python train.py --num_key_value_heads=4 --intermediate_size=896 --hidden_act="squared_relu" --norm="rmsnorm" --attn_scale=0.247 --tie_word_embeddings=false --init_std_qkv=0.0544 --optimizer="adamw" --warmup_steps=212 --dataset="wikipedia_en"
Each number is 128 + 24 x the weight over the matrix's rms, rounded and kept within 0 to 255. Layers, rows and columns count from 0. Numbers have three digits each.

# up: layer 2 MLP up, 896x256, rms 0.0516, rows 829-881, columns 128-255
# down: layer 2 MLP down (transposed), 896x256, rms 0.0537, rows 829-880, columns 128-255
up829:130133132147153073106096125143132145107096136105162112167087121081141168125160177143111125128114140106139121150117126118122122113132115149140138142133125153089105120123121080108163127135136139141091135129170103139172106111096109105126108144144103146131121128119155100103144140107134109118141111155140122138112082156149086114136155131117103141174147115121143146153165128132130144120135
down829:169125131122121124100128119139150148148106100112126118107125067134129144136097102147149126104106129100161065121115132137108189119107160108109123126156109132118173092124122131159152145125117128110166143114145106145103191136114150095108153115097117124113094133098095105145164151112105136170099137122133128136162097127132151107122100148103102113118157126090145166162126153108161101114113
up830:160091079105128102157137150101147073147154161122105077154126120192135141096149130135137108124113110149176132188110121147163122140102137147143056167113160140135104153147139130099125091144097152144181093155159128114130162151131085124110110109130103097075137121146088117080137137104132130146101159089145128113140153138146085179144080113089137124103108070136129142141164134199167131112177
down830:098166129166152120086091150120123150112066102101111119167137147103134130130154102065088123178097142114110151098131107163147139116114154124118075165151106157117102126124157151120133133164114088155135176125167071122102199146106154123121126104131119183142110143100115129124177135158144101051117146138118168160154135132129120131141177133120124120166119149085149146125095122123089098133134
up831:145106102168148115082113165104079148124121100104152131120123111103141166100121130105151069166104116124083109134111090139119120126154133111163149166139111090076091151110137131127147132156154150145139138054105102093121139145147073140098094098123106105121103151105154146121120081108084151140142109175141107108105160130145122152134134095129153127161130099142145125133109128139141127135137
down831:158152117110170102133118115112137144138135120131130104170112158113138153085135136157151163156088146132143098130121122132121143120149132134159160119145095163114155089172152110128156097142125137158146104138129133115077162097110142097129141148138136171079114142106118131066136144110128130157105087139119156135086147138112079098140111149185119118167187129175127134137108137104154135119124
up832:128119126136214096104120128142114158117128126129108154116124112146091150131108108165169125134159147145119126152097151107119098155123136146144089158119155092108091137088123084165095145092096130135140121132128182105104113154123103164116113157077160102147153153127117146148092105112127111144145163146169154125118145137123156139147120105095125087160108099118131144077120093193105155124114
down832:114127063100112141139096178078139152147117137124083083128097132151126113140117160126158127125127109139162112135097095164154110135158143146156160102138113171084118128139172129081153146168113098176156113103150123119132152129145087080117134125089131139129116056114127133095144130122136121132097107128103151101122112132150124152153113094101122140157123156117125114106115086112164106097127
up833:104118129129141121150124148130148130146136137108159094139100115130101166130144114140123129146147093185173121129152161127104124167096107096166164172158141140129108169126096076124117129108089145145124134106114120169114143149122110142129137132135115079122128145156102128117143190141137119134172108165129124099129122170079109156142094184100097131177159146143184151069120140167145082145152
down833:155146126147118087123091114161147083108161105129122147142091064152109103116086141104157130158157130186083121116107135179111110121156137180093146105155122107126133187113147128115172112148118168123094136137107162087085122166112121150132117130096125138117133147166170111138122100122178120108119149109193119124117156115110128160186117115141122182073146156131109127109155149159111081151146
up834:172107137107179140138125137107119155141160152128148116130151073092131124154089143110115095079118108151165130138161136148147137109067133177142143139112155125055111091116158111154136139131117150105131127136151095101116139116170150162135153125139116126116134146166070154130131169155124118134122101123148125096151141168126165136121173080151157132159122113154150119087116125128119083138136
down834:082112169151113086155122151091112143153103083120084137155192154146192101126132093112110123122099112103144142127119135131113184107136140148144126120159089146150162157075122103170100136133096120134132114117127114124164143131144169104122164071112103165122163159163139139140122108107118113127119090121141138108105163129108158106131122117120113148107154155160119163147141091090142129153057
up835:110134100082141103111145087087140133122113163121115143159114163143080194149188127162112155096152092135148174123105095159137121097084084078137119152155136073104121108119140118130166157065124105147128144141105113121108142132148130151121135150078130113151141129165105116157139119128128135099144153141141140097134127106162203080144131104133125125138160155139112082115189106110141119108143
down835:130113108131096132153155086126134149153107158111150132125115090135203133088115097139131136154126178116098124146130114112180123173149072112137150109141160148128106105074133110083129167070138111124155147150108097090099125119113152135122177136105140147147149101158167125106119107136129134125157075106114147159135145139080113140115103158139115179130090145121142142148160118137143112124143
up836:185138150132128147102108142141127119125143108116100147126110108121104141127149109128122134165092087142128091122127117120129119155115168125112082121114158130132136144145092067102168124103150126098176175145115113154138162158150122125092150126126142098160141115179119132115107151152133118143146111148151134152160125143111118129109130141127123092156128106104111106129150134139119111152152
down836:156096138132151145091144138118131112112139096144143126157115146095126095165140166140089156111136102114080148119113173175132135153113109141127143160136144102094192104120129110112101135095127120110097082123090133131108128137147111073099176169125103124124117135155120115115088085140121111120144161125131130122162117135150163149078133141129158127122081159118114108121119142117155131126131
up837:122146142126093062145111132133130124130119162141121103148106159133118126115125112130124136104109124097139113133132138154136077115074106089104106130079129132105120143133154103098161118119094147147119161126121132126200110158094080138115090115124151102130134114127151090157110156130105171136138095129117131198167124151133121155130085113120094120144136121143126153124076093118161109156160
down837:128172102127099150095168118107128142152093120087129121124091154095167132132168099131119160104142127111164123096129131124101140129143129129106155109100134108119171175121199123149117115165134136115186125147102142132122077086135126163122123115144137115148113133141149125103106063123124139097118118110123147120116103093123111169078162144169180125171095134145149096133120140097173113137098
up838:165126135112136117118138157124135121115159175139111144121126082139104137143137143133107124110114141107117177160126105119177089131107134122103120115125093090097133132150122133114171126131099116119124119145112100128139101145140135160132129150101136135149129147146095131160142155124121150153159154114111134098114090108153168079157138141163070122119138124121092141089109124164117142168090
down838:120119112141148144100159093122077094157159119106121135133105090133138111113113119130107138171120099127116110108095149178139169100119114108106157116119114158124142090124132168171118132131162128103120146094150091107119086153107152133127152093104117102166131147123105117134118109109108138175152107115126136136150104087121163114142114113151137153112133155119115121149096136091135171145120
up839:143097149106118172098085133095181101142095117166113137101139132150133140130119114129135140101114099100146113138062092101172138102093142106153114136122126123148122110139131120150158109092112141115155130119147169144131113149114172177099097157140101121139139150159100153124138094115119054104186122112106124114111145114108189098129140124095138134115118177139113109117107166109142103140162
down839:107067110116172112116163151167137114146154095114133111156106109125118107151166123112114098161155108116104138124135109161141147103137104093128094113108101174107077162079120105126119103165131134118124155131152136084120128095157146108163118086152138130133116113106154141063134165127110057136126095165139137088106167114177164084126145161132126124119142090133111141093137124122124132111056
up840:123122137116118117129126118113120128119110120118109101122126122134109148144138124104126119129119122132139137135129117130152101108127121113127131151126125134122111124129138107123110119134119135126140148112138123134149132142114123127125129143123116102124123118128118116114155141133101123121132116128126124118131107134139134121146137127129114117128123100113129118105108124147139137120123
down840:137139127139120122132134135135119137132123119132131145134136125142145138134120128132125123131122111125126131140119134123130119119135120128127132118136124131125131130130134139113136111121133118130124125144134132119121141119127119113133130132140126125140130127140132135145125137137141125124132123114128134128135144127133128132126125128126127124133130126140118127129133123119122126141126
up841:155141117116104125110124094078159109101111109132130156078136115148147169142149136154129163136089121139137131156102124135126108091098127131126131143140114125152136127127145079119165115171122126127167179118118104151127119117136167134128099157114129090140121144127095144151148133145095111142134121122138128112106149145155125087135120093128165131122110092105069127098104162154095115184094
down841:121105116113086120139142142074140131153126132121153188121155139114154140119130147139156189144136130096137105142135138143148112156137110138123114098132119146142153109148085145118128186145088145143145121145148097130140125102133168138151106102173133092106132161142108147105103109107147087100142112132099115155105135114123111167162141141107141120108147132145092165117132151145125139173080
up842:170118122119097112101133145119099144136120106112121134128139096106102125126126104116133142117151123105107111174140129155142120115123173077087112143136118128117128127117152091100104104127116130136116151093120156104118127076127133107116147146102142137131119064138094142157163139100081087105149129115130096094115098123199143079147123160162157106111108132121125084137156107126107135136139
down842:138127110150095126134154156113120139139148119140126165148138149143119106145162114157094150176103162138111100126115102117110159130148085142090117096102137186154176142099120127120141128160143105163130117129128116116191090153129132111073168125094131103100116124153148092129127115159163141158130136144102139122122148122119138119138159099123164124102169118130143117107178117144116134138152
up843:123090152125148143121145083137141158124133114111144130123122100099089150152109126141111136121123098153125097170107094164162122125105112128100149127106102114120120111147136132157116110133127142141142154096104160133130163102138104099093106121120113157148169126150083122124141099081110105120152158114127109167098090130168142137136144114141120150096115110126157117138156078102154137132138
down843:132141157137166106116181158157103113148092091137113112134152126115126137139119152167118150138119102142124128113104074134086112123125106151094144124101143123118159158141105145176138147129109132133137127153145158148111102106120151155102166114094130145141124140130111175123173087116097139157110157146137128119115114088168099151096084127122170147157143100072084112162158113097097112135090
up844:171090126064103083097105117073169113140101108162174118117116141173139104129125153113105095095142104124162153139132061137137089135142109118098116133114098147124126153155137133115136121092088058106111131123155132130120138121179117160154107185122110149137129147125131156116133126102084135164162142138160121152142115111135097086130112162109095130123100127138118179091123114150133107177133
down844:117113129123096160141109111142133166123083126120125122124106140142143197127121092112121168090135120132141139095134148140144118157102105097131139155158152121137130153129136106167097143150100078097128126114106160157144140126086143143119097160089144119092132095108123127122160119122104150106118132164150185103113096137132134129116091134107133166135126127085114132172139134117135115108124
up845:109155126117144133160107151117129098155101121169093130110117153102102183118138122115135082098088141071127114150108123146103153137116121149108097113112128129153117145105149116132136118160157121150142164142109128108134132145150125130107115123121133126161137129179138130103153089107112100152115116144141137170158109187127142116120108144181152141086101120115134097097138138115139141166124
down845:135127151121112127163151127141144144120155164130146141151134175096130157131168143120126131096128112161155132196115131119175135135127170126106162138092140119108179110163141125141127140089097113143152102142148115130134114131138153131113153127128132116108157110070096112135104152110111129133137126132130101096114114130115150098147124094109126109103151164098101123146072134178150093108140
up846:147140111143184143126108135136115073126151143127145135193115135112123110117138108097165153149134127081142123100131136138133110116142124125147150168133141102116124145127121104100154110153145143138120102126125087155113118122203135153096162081133094103143128128157132134101147143140121109119111078128150150163103064163118140151111113113163080080148134151132133129080081131132132141115132
down846:142146129159161134123118151129126139090125111120127156168188140100122137101179060120130127135162131131136133124120131134116147110124116125108107176102131124160180169138077161169122120103123099111159089168134105112106126129128172092089152130116091149071102082104117139100128167178122101077126139132117116119110129104080086111136141175137118168139095093120130100165169111131118118164141
up847:133151136137079112121133161144106104143163095129144130139109099114164146100137100111108104138098095112092139099123125150109121152117074125117153149168146124089109152139079156117122123149104128162132163112129105135138132136109159122122075118124139111119128121129126100158129173102113140117130129113104141111104144128109129112170088150161089112141124101114124144143147121117130131089123
down847:126094156124129078138136172130132101137114112108149112153179140128141157115146134122183114133141126148160140124135158133118136121135162136149109145133115099115133150096129141152108154156114159157160137165146148096104145132149179113134095134130128141109099118163130147090161159174165129153097136081135116120148177154165116132115122145135149145127141131146165143138138092156165127172122
up848:153140127129136141102107119121125089120130138183079155131103107134102126155155109151138129143133106098170111122157118089154098131149128158088134127116105104109118116185159119125164084152122172142119171123125104115135103135132134158170087153135117066150113168095153099133137111167150138129111124161123140094108123124117167155124086114131114122134135121119099124101143154149135134124087
down848:086099130130127108126158117126150108147146121096122130114102107164167144165169131163154154131144128116077099172151118148100162119108120122105124113138125125130153106119155195142137125138170092160135110108128158126086121123140098137122145113132102130134147157121128097175161121112121144155131143149114123149119149127131107124128146163163121115131083112100143097125128112140106123179119
up849:186149144105129080121160133143098103148143117122123170142118125151155099125138091119134149106110177104119138129129101142117103122100134141153137144133151131135123110115135098106125141135126099136159139149117103125133111135127157120143136108119114101137134135181149131148143163125106136119105147073125163094123140118119147126092123118145122110130133093097094124103171106098152098148136
down849:144077146175165149090106147142120105158115155102155216116141113109121130102127132104134096133142134125172136143119108142128120123129117105125155142118137102133124158134082097104111105105135118168078134140201136085106147140091158124139112101158118168169152111134144115125117125145105136090132141116122150181097122178123095167125111132135119187138101115110142101135119162159097134155139
up850:149127122101097111114107130139105104171178135107133089140123127128161125130144092112160120139138129135146138160135133129119093124149159067113106140119119134111152137177103138145179128185129137136111148123143154183206166128115123163156115107127134137111108075141119135143146105102132072118104103177121112144110144128113120119132100146109114124133163137112125128160119117117145129144130
down850:128122156115133137121148148172122141164131129116172121101120094129088148136102140196142113126139154135136202151136126101102093085139065106152130104161123097123090118127117119163076121098083132139108104167140159130108128128168100161140163158134084143141069173109154128144142140139082131167157091077144124136134141103153094127164163087113133114108120128126108141152128139115133132103116
up851:183151111103168113123138109109072135140160118115105156146108110135151155177187125135140103115128137107154187173099083153130114145147137123124086116139157165137127145139110097124117106139105139112076142144106151149168111120151107147149129077107138158132093136120123092140124136117123093089133137123102096069139110181129166131159114099141107120157147094157124129147148102131131117151107
down851:148113105100081151096108162140170101126095106142141138106136124112083100073109152120124115113095132097162103140175159135139089129182152170131108145085136198122147156123098111140148141112119119118089153142126119148108152094114139117119083159166090111155134147132129145152159123158149140127123106155106151165131094111135116101066136121124132120131113159112124149112140136156115145112141
up852:152109115095125124090121154112177114139123178165113074169132121107138113136145098074129076154103127113143113119144077119125129153130159093148114142167120091097124134104169111095147123173131150114117126137150149141180118103116138103127123157131138139172119103100110112118134152123125124119128127145133116164144093150113145143136143132133103137137118129133136102149147111159145149113120
down852:114159128142147134104107131120091142147108142126092148139201121097162124110168128136120171130135112116126127112133143125135141136130109144109142103121140139118255121128112146125113116108115126141123173124122130117143126127148177116123130122159117099147106164155111139137125115137191161129105149133124162182093121141112150123137153126153150091140102146100122155146132138170143124135120
up853:134132118115098143139097152077113144145137149112144120125110130105117128113143091089126126127106127114109090142125136104153160150158098136105145114142092108143114123153123124120142139131101142155122159123146146107153111110145100138127130124081164090146150135155091083135149125129138101133165128113143129084144133146126116118149113169130106108132137101120162189093112110114132165119116
down853:095115140147127146108119146106100099108150135149139141118155124099118082127140133141130131123104109145127104118126141106116140133143155114109162143124136160111231114116138138129144094106151128127119101128124130152127139080114126130114168129109143112102124153136133118123108139122199105099137091143089142150113136126149118137154103123112119087088151129124178140128112111130119081152110
up854:138120095112116115115147113130132127141097115126108141114123097093126131114108112103145162080123108119119095120123101128068103130145107129142150141130130140106117087106102155153105165134090095134126133092121152118129106153118125148141133195092162127143181121138175160154121153086094126118117127113116111099146112077114134168112055147153145168139095148094147108134120107118169108171106
down854:128158111116135155130118125127096156134194153111118113152129141148130098129096136122123154127104128148132157088113132149138116120146144121099129134120153120110206139116108165123118096131144113073154099144120131105160144115118126150138114123123133130100147091139107076106150150129145088103070121137143139112142124153122161083107141132160088130125133123134167102070112123097138144125132
up855:073150082111118132096123089131088104126106155102099114136108080121077101179139104165171117085120107106103100164117118102139099161145122126131132093099134144092114163121108158130142119128157113117145172093134152138146177117133127135102173121173172055141139102142108124133130137106103056151137142134138150131076148149081115164128086128118104094133132166116157148151153120141125106104162
down855:118146129114112138092132096116140154143135102140124148118130148124162107096092175120164168098140147120122145185113147163073093137141123132175123133114151139108140122168129126130138149076132151103117155143114122116081110159161143162168131077136125141108146145094153101102119142141114109153158126130143124153110127163183130127147192086087154155133112120144123107141120128168132125090155
up856:135120125142098135112152136138132117115131147118200116134145106163139166126126143140147131091084136133165149118137103124159107155082117097127088165182135127154121151160125125118106100115099144141095123107130125177131156139144144100128130166130155132131100106128054154133131147127127126109203153119122084113115151137137137129129096124140099121141148116111129129126124144137095141169114
down856:130119090129135112147131086107103143112136144139141128080098118131093112115162093149127133119125151126138121141097123146139139140185148140110147129101111147132136054119155137139159166100124129150143078125126119151156144104118145081161101125155129090109144108136090091098143148162140079110149077147148143160113105140133156124138164139085135120109103109134110147141083093121127140137075
up857:126108141133100153144090119092121095102099159115136128151132139140134135116142117089124131123091064109107153145138131112148123144132111144141111137126116129131123148143123156142114153130104145122118158123150165099144148115115122153099144126133128092109118115133113146150137133097115088095144138126104123121156109154102132164169151144149130148126139102124166117146133119158142148106172
down857:106116101135118110144162142146119123183132128153110146131129158099118122137111134152134120136118126127126132105155151101126131109111073136142127116099101095094159122090088105133105129135129149094140132121143127126173115148113114139118106128120125139165126159130104133151131118105125128175136165138141092126135117182135089125109122137129132112155105156128131165092134106134129129091073
up858:147088160115133116117105136097089159108216101120122104140156097127110123111180113132148143118148143150096119118092146138171117113133151156135129166099164116121110194121127115129127155130114165138112173094124118099109143123190140156161105149121151108116092138130081100146105113125117151123135124133149080101127142082151175113128174121136134130120176139141146124132088134159129116103153
down858:122131106115150121126125113133159148133128132109122114128158162130105154089137116132124139119125130112111176112113105153107102125113146166175082100094158147097154121122125139098110123112121098124164103089114189118143131111174122083153137137095090107146138102137136134157151144157169125187178115112089145160086154116110101125138090109091128122129141154130116112135149155152131103156191
up859:091105099150106119122134142112125098117112148085134136091159134126117168105115137113113142133147116148184129119146099141132145076101137131128101176133140090139119143108184114111107156099140159143174114133143108134112153109146144170113110154108085129126152122149140113107156135115130125135134122106117134078146108119132119148185135124125119103178174112130109138130178165157144128181131
down859:126126099110137159136131115080160135140156142158127098118153144067146151136139125093124111155139141172147120116161093082162178176152072126135084120111142176118125097141127117108089140138101154129119097099123097123128104119119156116121107134133095142167119143131133163135143103115098135100151126150063117161150119094102105100140106099166121103160105118098090149111116152159117131116130
up860:095112111126134143139103133112095106102145131114155134149137145119171125143148117151161112132148143108154138113100113132089092137091141165117163162144146158134113167131123101131125134141149119135133140128143090147127141154140109134125133124148135118116125165112172112102108170100096164164170117107136092093128111131135106104109136176079155106164144117121144156101127141105158148158159
down860:169127127121167129123120154129103109138082144133180145139135116124134150128136148153133162145116165121123133125139139107096144138124113130163150133143100123141180131119154111108142141114134179127107160111134093144104073141113157135091140088100104184129102173139132143192101142127140153176095129148107102135128130134086132161132115096128142169128078093134138156105163155139107070169154
up861:105144123102148135129113132091120114157147118125161117108112130128105130148165131134123127121103149130118109127089085092126127125118127149134126120154129120160139122099141135111089094136153131122162133133127107113138134110093157117129150134138142129090105083153122139104174137152099158118110107152105110138105102138167155144131125098129108101132118109100137153120116116115145127141113
down861:123146105117159141092111144133133161101113118091155143078108100097101146124139150113109145144152095110142134132145097146137125168171088131127087128081108131124187135111141102116140099101098143144122125134121099122152106140150147122138097107137110133112128113118116087149143109119123133159136116116107122111138153130138115136112127139161128123156135144128123159160142125119117107065125
up862:138112159152141124137105105135150123112126071091145095191102078179114147156149133150150121119107116119098139127130137130118123138147141104113117144127126143117113116170143172149118192113107101114141104102119113119133171120111121120117131075157115114140172112112110139129121151161099091128135130112106136140135084121098158126114170113095106116116140157153149120094096109126121139130197
down862:149088121134121121139114119160126111102134145162131144097106119156143082096158137127109128133146127134117118080153134146120129157116112143131143143156132115117154142099142096143117077142101130105123134159101108121115131123114145100167106146135130146146114158124136108093134130130112138149139142119133168143132136155141106122175153136127110124143095065126140131130183135147130134123057
up863:122078101059092138137089131089123097156155140128149126115118138141173135129162094129120163094115125146143122166097092110147133128108155140125089133117086128140113127149144185135087109123094134126108129142148123153121108091109134118119160083125131116110084157145114073125154124154111092112175159134106145118126132163117102137155087112087085171108118128123120116116128155177122139092129
down863:105088144148130140104152120178115131131097098118106151127073097131121160133094123109134122177142148157105138119131119157102146120138125070076166107096135112143093116149125077115164132131126121140118138135148100136127123109145132124131144153120148145118096132168131090166175119084142111134143116148176129078148108133101106137111145151131141077135140176099080128116105087085135138129134
up864:120145089115126094148133112141122098119151120136109105130120079117126134143143162103118134078063066122107123180100138143084120126135099108112109119120147134116126135105131090099139109082058108107167186128146107089140140106110176114086137126126176117127105161141121127122097152126112106109127134127136136129144132146127147137110086174153090140123142131133132122084131104150129096130142
down864:132118164091130125182108137102110137090146148132147115104122115137097151097139106163124118092148132143118113099151093178120106145125147140149082144121130128128106135178137120125113082115130103125141149134124111096096136168147158112146090163157147081139140113115139098106153114143111110135105120146138099074116123124172158118094148141130107115123134081147134123130141126127114127134124
up865:101149136104162114130101124130147107117147116077126086137075120115127160121112144080115085130088148104109104126112118155167094124130149144117144176134107141126142128139120124115120144141129106113141133151153122127151165126099123116135135132116133124138100131138125115111137137120096135127170101133154156156148126152138107109097108169151146134133128145090152138098118097138128138158142
down865:135104124136104132126142153125138144162122125115103140139114100078120149109144147147105124154137099116116123160155109091121131107149075130163160103146112148136140133178121138124095116113137138118109134137119126155116108113107148144147141106102135154145151109121148121173133118171119138108124125154126072161148142106091108083122090098123114113131099143101131165111140122110141104119117
up866:151185101114148093139116114123113130147130092092137088159114119156104143160135136075085127125104112102107142171112113116130113109085142119133117138140163164138099100099125150127154084170130110160142104139120123081123137110105178129157113103158130099121110119135129134136137125107119123132104124159109136147118067156142109179109119102107129146137112162162119143128143118142141105114151
down866:152113127097138176122150134117165130128119150150080139128094112126159146108133158130167122128098128087062137108158100072115177139138106154126095157106098162074167107154117150166120134076117132159096108115116087176191083110124127147168119132110093105085142147118133122131135132155117118128132194133152155149142140141113130104113112163143141130109097126159134127123152117127113105111126
up867:091126098133138169119127142141099118147117093167140130140087104092163168165185097126132143120119193159161094151096088130134158139125098159121153135162149129085109159134116104120124163158180136096163145141150080184158130136122118181138133114132135128054158122122139148092123125133099121105145168126133128118100090112092169096146131105118124108112087083157108117121145150162145140098126
down867:099094103166142129174101101172114140112182116164137143163110119126143154103116148135140158110152126116157148128076160110073101137135120127131121119139123098103127102133113132109168151119122108125157137099148137141137111109108114109167118140168101111093120154106161182145093136131144094144134100115145148105128134126072141132115153134123197124102051125146157096149127136144129179127130
up868:137132088142149126136092149117139129136142135098142127122118127116104150156166104115120131125147130133159129118076106141112098154170126129122090119142094092107128159135096117125125124105122160100132164137149107139147115111139113135160098099119110135144125131102129093127088168116135114118165116130169111134139119116122176107153155106112131078148127121162124134101099137145117136148155
down868:111144104166124154134137066103087111127163092146153173171122107092166080122150114116067095154115136167132183098128136129127161170125167067155152155170104114134103120152130131163143113121149110141158116110118130144130155062125116107125123139102173150044137119112126142124120170123110102110150116124135123105156116096135122114103130188117129124096144171136158151152088138135082121132127
up869:169116134113117127100130107137097110128127150108143090145145113106139130133154123108130098150095112100090109125113146112141089114120128147115131127125167096113112108157145112124129121133149187152129118147129150113142111134168119141128154171114121128155102095133097123118144146134130113175142118115121137163139138166121108143082123144165127103124131073103163148120143101127149103149114
down869:104104117124132133106121088106128113099166114126125129153136116087083122144161126132128127139160097132131155133145174121122116154128162133138138119149134119118182156146100110087083139124148112169118118131114125145159115153118116110122110145117127143141129140131128106095128122122131126087144112120121126143119123125132145149107167152120103136107097129151106089166128132136107156119158
up870:136142131089103088137141108137139138142102119106141064143082116135111152109134147131109131105120133149127146118129135108070135129101135130114116125157149136087090144086123139126104154104138065105117111154125147132114125142147134132176145174123155122063139103103139126134100145150128140101137124123128144078133118121130105117096125117176081121154134108098134130093101146128140121134118
down870:113089102128149123156089163132108130132165110131154117106104138160134127115134150119123123110117091143126131100137144146169156127144166163133098120085117146143156161147113132083111112139119130103128134131137087131137144167106128130139112135145119143128096141130131103102152140133169133135150117122095125162114129146175134128085125106136120132143120102172111086095144131119099205144111
up871:154086135113119155154099117110098144105126137138170112158106088124122151143150093106127103107135169118089107161111158099145094116086136121092127098156110130094133081096107116136116102094135099096128119093103141151106139114120097112121121187079155123142122159151126115151121121113098150087112123121127134152051083125103157120144135134170101150105111099129141142115105138134105130123102
down871:066144132130130108157149084136115161157109133100117154136141150137169152083119146121104161104113096082127207125111150147106105085142127106129132155087122136102159193101122066146121165144137075101135098132215148150156079111058143154097142144107130130105148138115152109169109113138118116082095168130123193127121106134115148142078098088161138104129107174143118139141137154076180153189105
up872:150099105130090121110121125092131132120131113136124147115115089153111116107101114112149117092134121139169110132141095131179120106068152145078127154101170123153135125158099106134172096140118135116133143141188165145184112154126125138137155149141159119152185120174110139134176105139124115152123145143121136090138133120122164092142152106120134140164163134129136102100108100135122139133100
down872:113141165127144143085127094161143109133151085134113101113138140103134095107131151143091142151188158112175120110128134117160129112127127130139126131120139119140192108126081173161097079096118123135140138185183130111128142087148166140138128129166144157158158105102126137122107173159156114145115112170109097154142141089145150120128136111142129107152143119131159156136095120153112125137110
up873:145124106121120155119125132112124144131121127122115131098084148133138127151158078146177144084110135124114121160127092130120139135126140108116121125148175181128067090132114099131181115145116137165166086150130137137144135147123101128087131122107155101113137101099113112128097096069072138129142159141142132144095170187184092135127130114137147097109126183137165142127114107117125127143135
down873:102142127102066111125133152127152101155118125106112107173128189130146146106134123074112159107128104099164133142135163179104144123108134116109139082131163132139174147113124154103154111113089107090097149102149170145105139133116130105185123140114119143158149122135145110125111130134103123117153153120176116106094124116112178147140110102163137113088103091091142107143116094138154139138190
up874:121107109070106165087129116096112112121123152184123102172119085142112096090179077135168145074099158104119124174091101124147159181129128137174125143096093104171104118092139169154156146147154148087120103080125147161137182174119113167142121181118136079143127117156108126158145115115111124137091119148120101129098111147103125113153130139152134120105118158093101135122118132141151108129136
down874:107157146085122148103127108168140114090128131116115126112133110098135136100110148142141132111137077107135161135182122127122082114170084142118134122144154126133121107116162084161126144122152111112151109151124185143101143110121111137104181137137163125122122152131122153152172069155113135110126157135155182114122125156163151112116124136090159146129099215077128105138125089125165156153132
up875:182135149111137144135107110118169121166140140099151110128116149166140130173131110132132107142141121142117135159094124112094099101141103117146115114132136132138124137132135113150104092177095182129175133135125172127144155118144128103173123112095163140115162139140097127113127126120138091128134119111100134150125150143126163127157126152096131133129103143104131107116094153129132142121142
down875:144097107102097130103172153141149134117131110122133117116088104130139129135157127126118150132115098102062138117095142143119109144115115112109124126121136104123146122129121143110109124128154109108103105126101150166115123153121112129098174147155137097144146142114125122119109135118118112112119135108148137093164103169116110129099120103126088095176164126120123129074076129118109134124126
up876:164125143119151076126139148120128165149126122111111119157107117145116168133138135148107120095124128125147116164101131130126115123104142071105127146116107125113127142140132117139148154097108080111138149131113104126130142128130146116143131104138114125144148104109144084113155113140146106121133091169134164129144118117146145131123113148138107089139119139135119127061058118137141128133128
down876:154137099167134135124103107170172120098120119156086129110106137122140124128118116111165100139164171133107126114127102121103119099126097114141178099088131139093141131107136110089124126127135127155125164139139137113116120149089127148114120160137117164118111124146165120137154101121118116122133156147137110146101124144127128106128135112135147164150146147130125158123113114121123128155127
up877:126105125096146126125104171121172150126175137131108142153133152095134146150153136114087095122104143112142134136044112124137126096122132091099058129125174102155122136167116080125147121146107132117146095129113104149120112096141141129130127157144135095114121130118131106120098135132090131117142120139152099101107104158120142128102114110104086165110131139124100148145127103116162127087115
down877:092104125162148106129134121138133133084141104165094128155118160137114098140145130155149138088136139185130135167129097104127143089148166117134095125152102115119171101138110131157111142104119122118088118131151072113094148120092123129117149125132107133079129121087133104171087115147152125156082109132124148089157117102162136146102110134131141102140120141107153128123115136100156122109122
up878:142148141145122121115122146129143142148110136123122157140135138143108129129116073127166104160081097137117114141148134144115142141156142134097120134133168120105124149122152102095154148140096093114160132108125134126160107149108123119115124159110162105156137139136103101124147108153129125134138103179145124173109135136106111134153106138141097098135118116111134094121113091129146118153135
down878:128175116141107123139124121119136143146148100175131133157109127142107141147108140096113134130100085127097173106208107170099162117143160117128140151144147139141163113089121115159125109100133097132167129092117080130154125141092108123113114172126142099139127086131135165126143120151150127124102158164136127094109119146111160154153118092125165116092132128114118102105127132133148110104166
up879:124093085119154145103141153120170123128115136149130142149105140133121079121097121166131128104124124171117120157157152127106131178120169165143100114156129136129094159142140129125138108116099109126150115128118175152141181122153152173110134101127146102120138087141133189130142139128127105113154141164136138077095158161169142158140131162130083147140128115141140159121129127147146155161138
down879:113108160106150123148126121085144117155121122141124140142129144164146179099120133136133111090135099140128124127131136164143111143134111110155154115111094170164104116121133099124147101135068142123145150088115170172106148129102114127138137112124161131163153126102124089140142150103138150115146168137098091091147083097110130147107086083092098137158110135150116157181140141137087123131150
up880:166125134102106122164103101128144095124132143133128129139124152106169125130132149071115126110089138157132162103141114140115137120100116108141126130128095112088121139133089119129131164140146114150159128162091131160155115112127105163124070111062132149109144109155130155128143116144125135116132129107118118135102099155156144117140115136110116123136148136184104122109138117169166111159127
down880:194165187105083139090140139121154113112134169124109100113153122106163095086096103135162150123095143127155112162142131111157101107112151137127147130108136112125144148131154086128143107076143134120124105142128136160139128196108134123123138127126144147111157117128157120095118152144133151136145151159088102100123095139124091099112142131126156144122113102117138156131164114109144154160114
up881:125146106113137155093105132085116121119106081114164113130132125143155129116135108119073092152101143130147160125127123175104148136100098092098136147138140176149088168141137131082127103180125095120119122119105138120166113123160101116143108125130097112133146136106148115124130122136127145176124130154120113133137104130087116111124115105119154092130125083112137153154090134115122073125189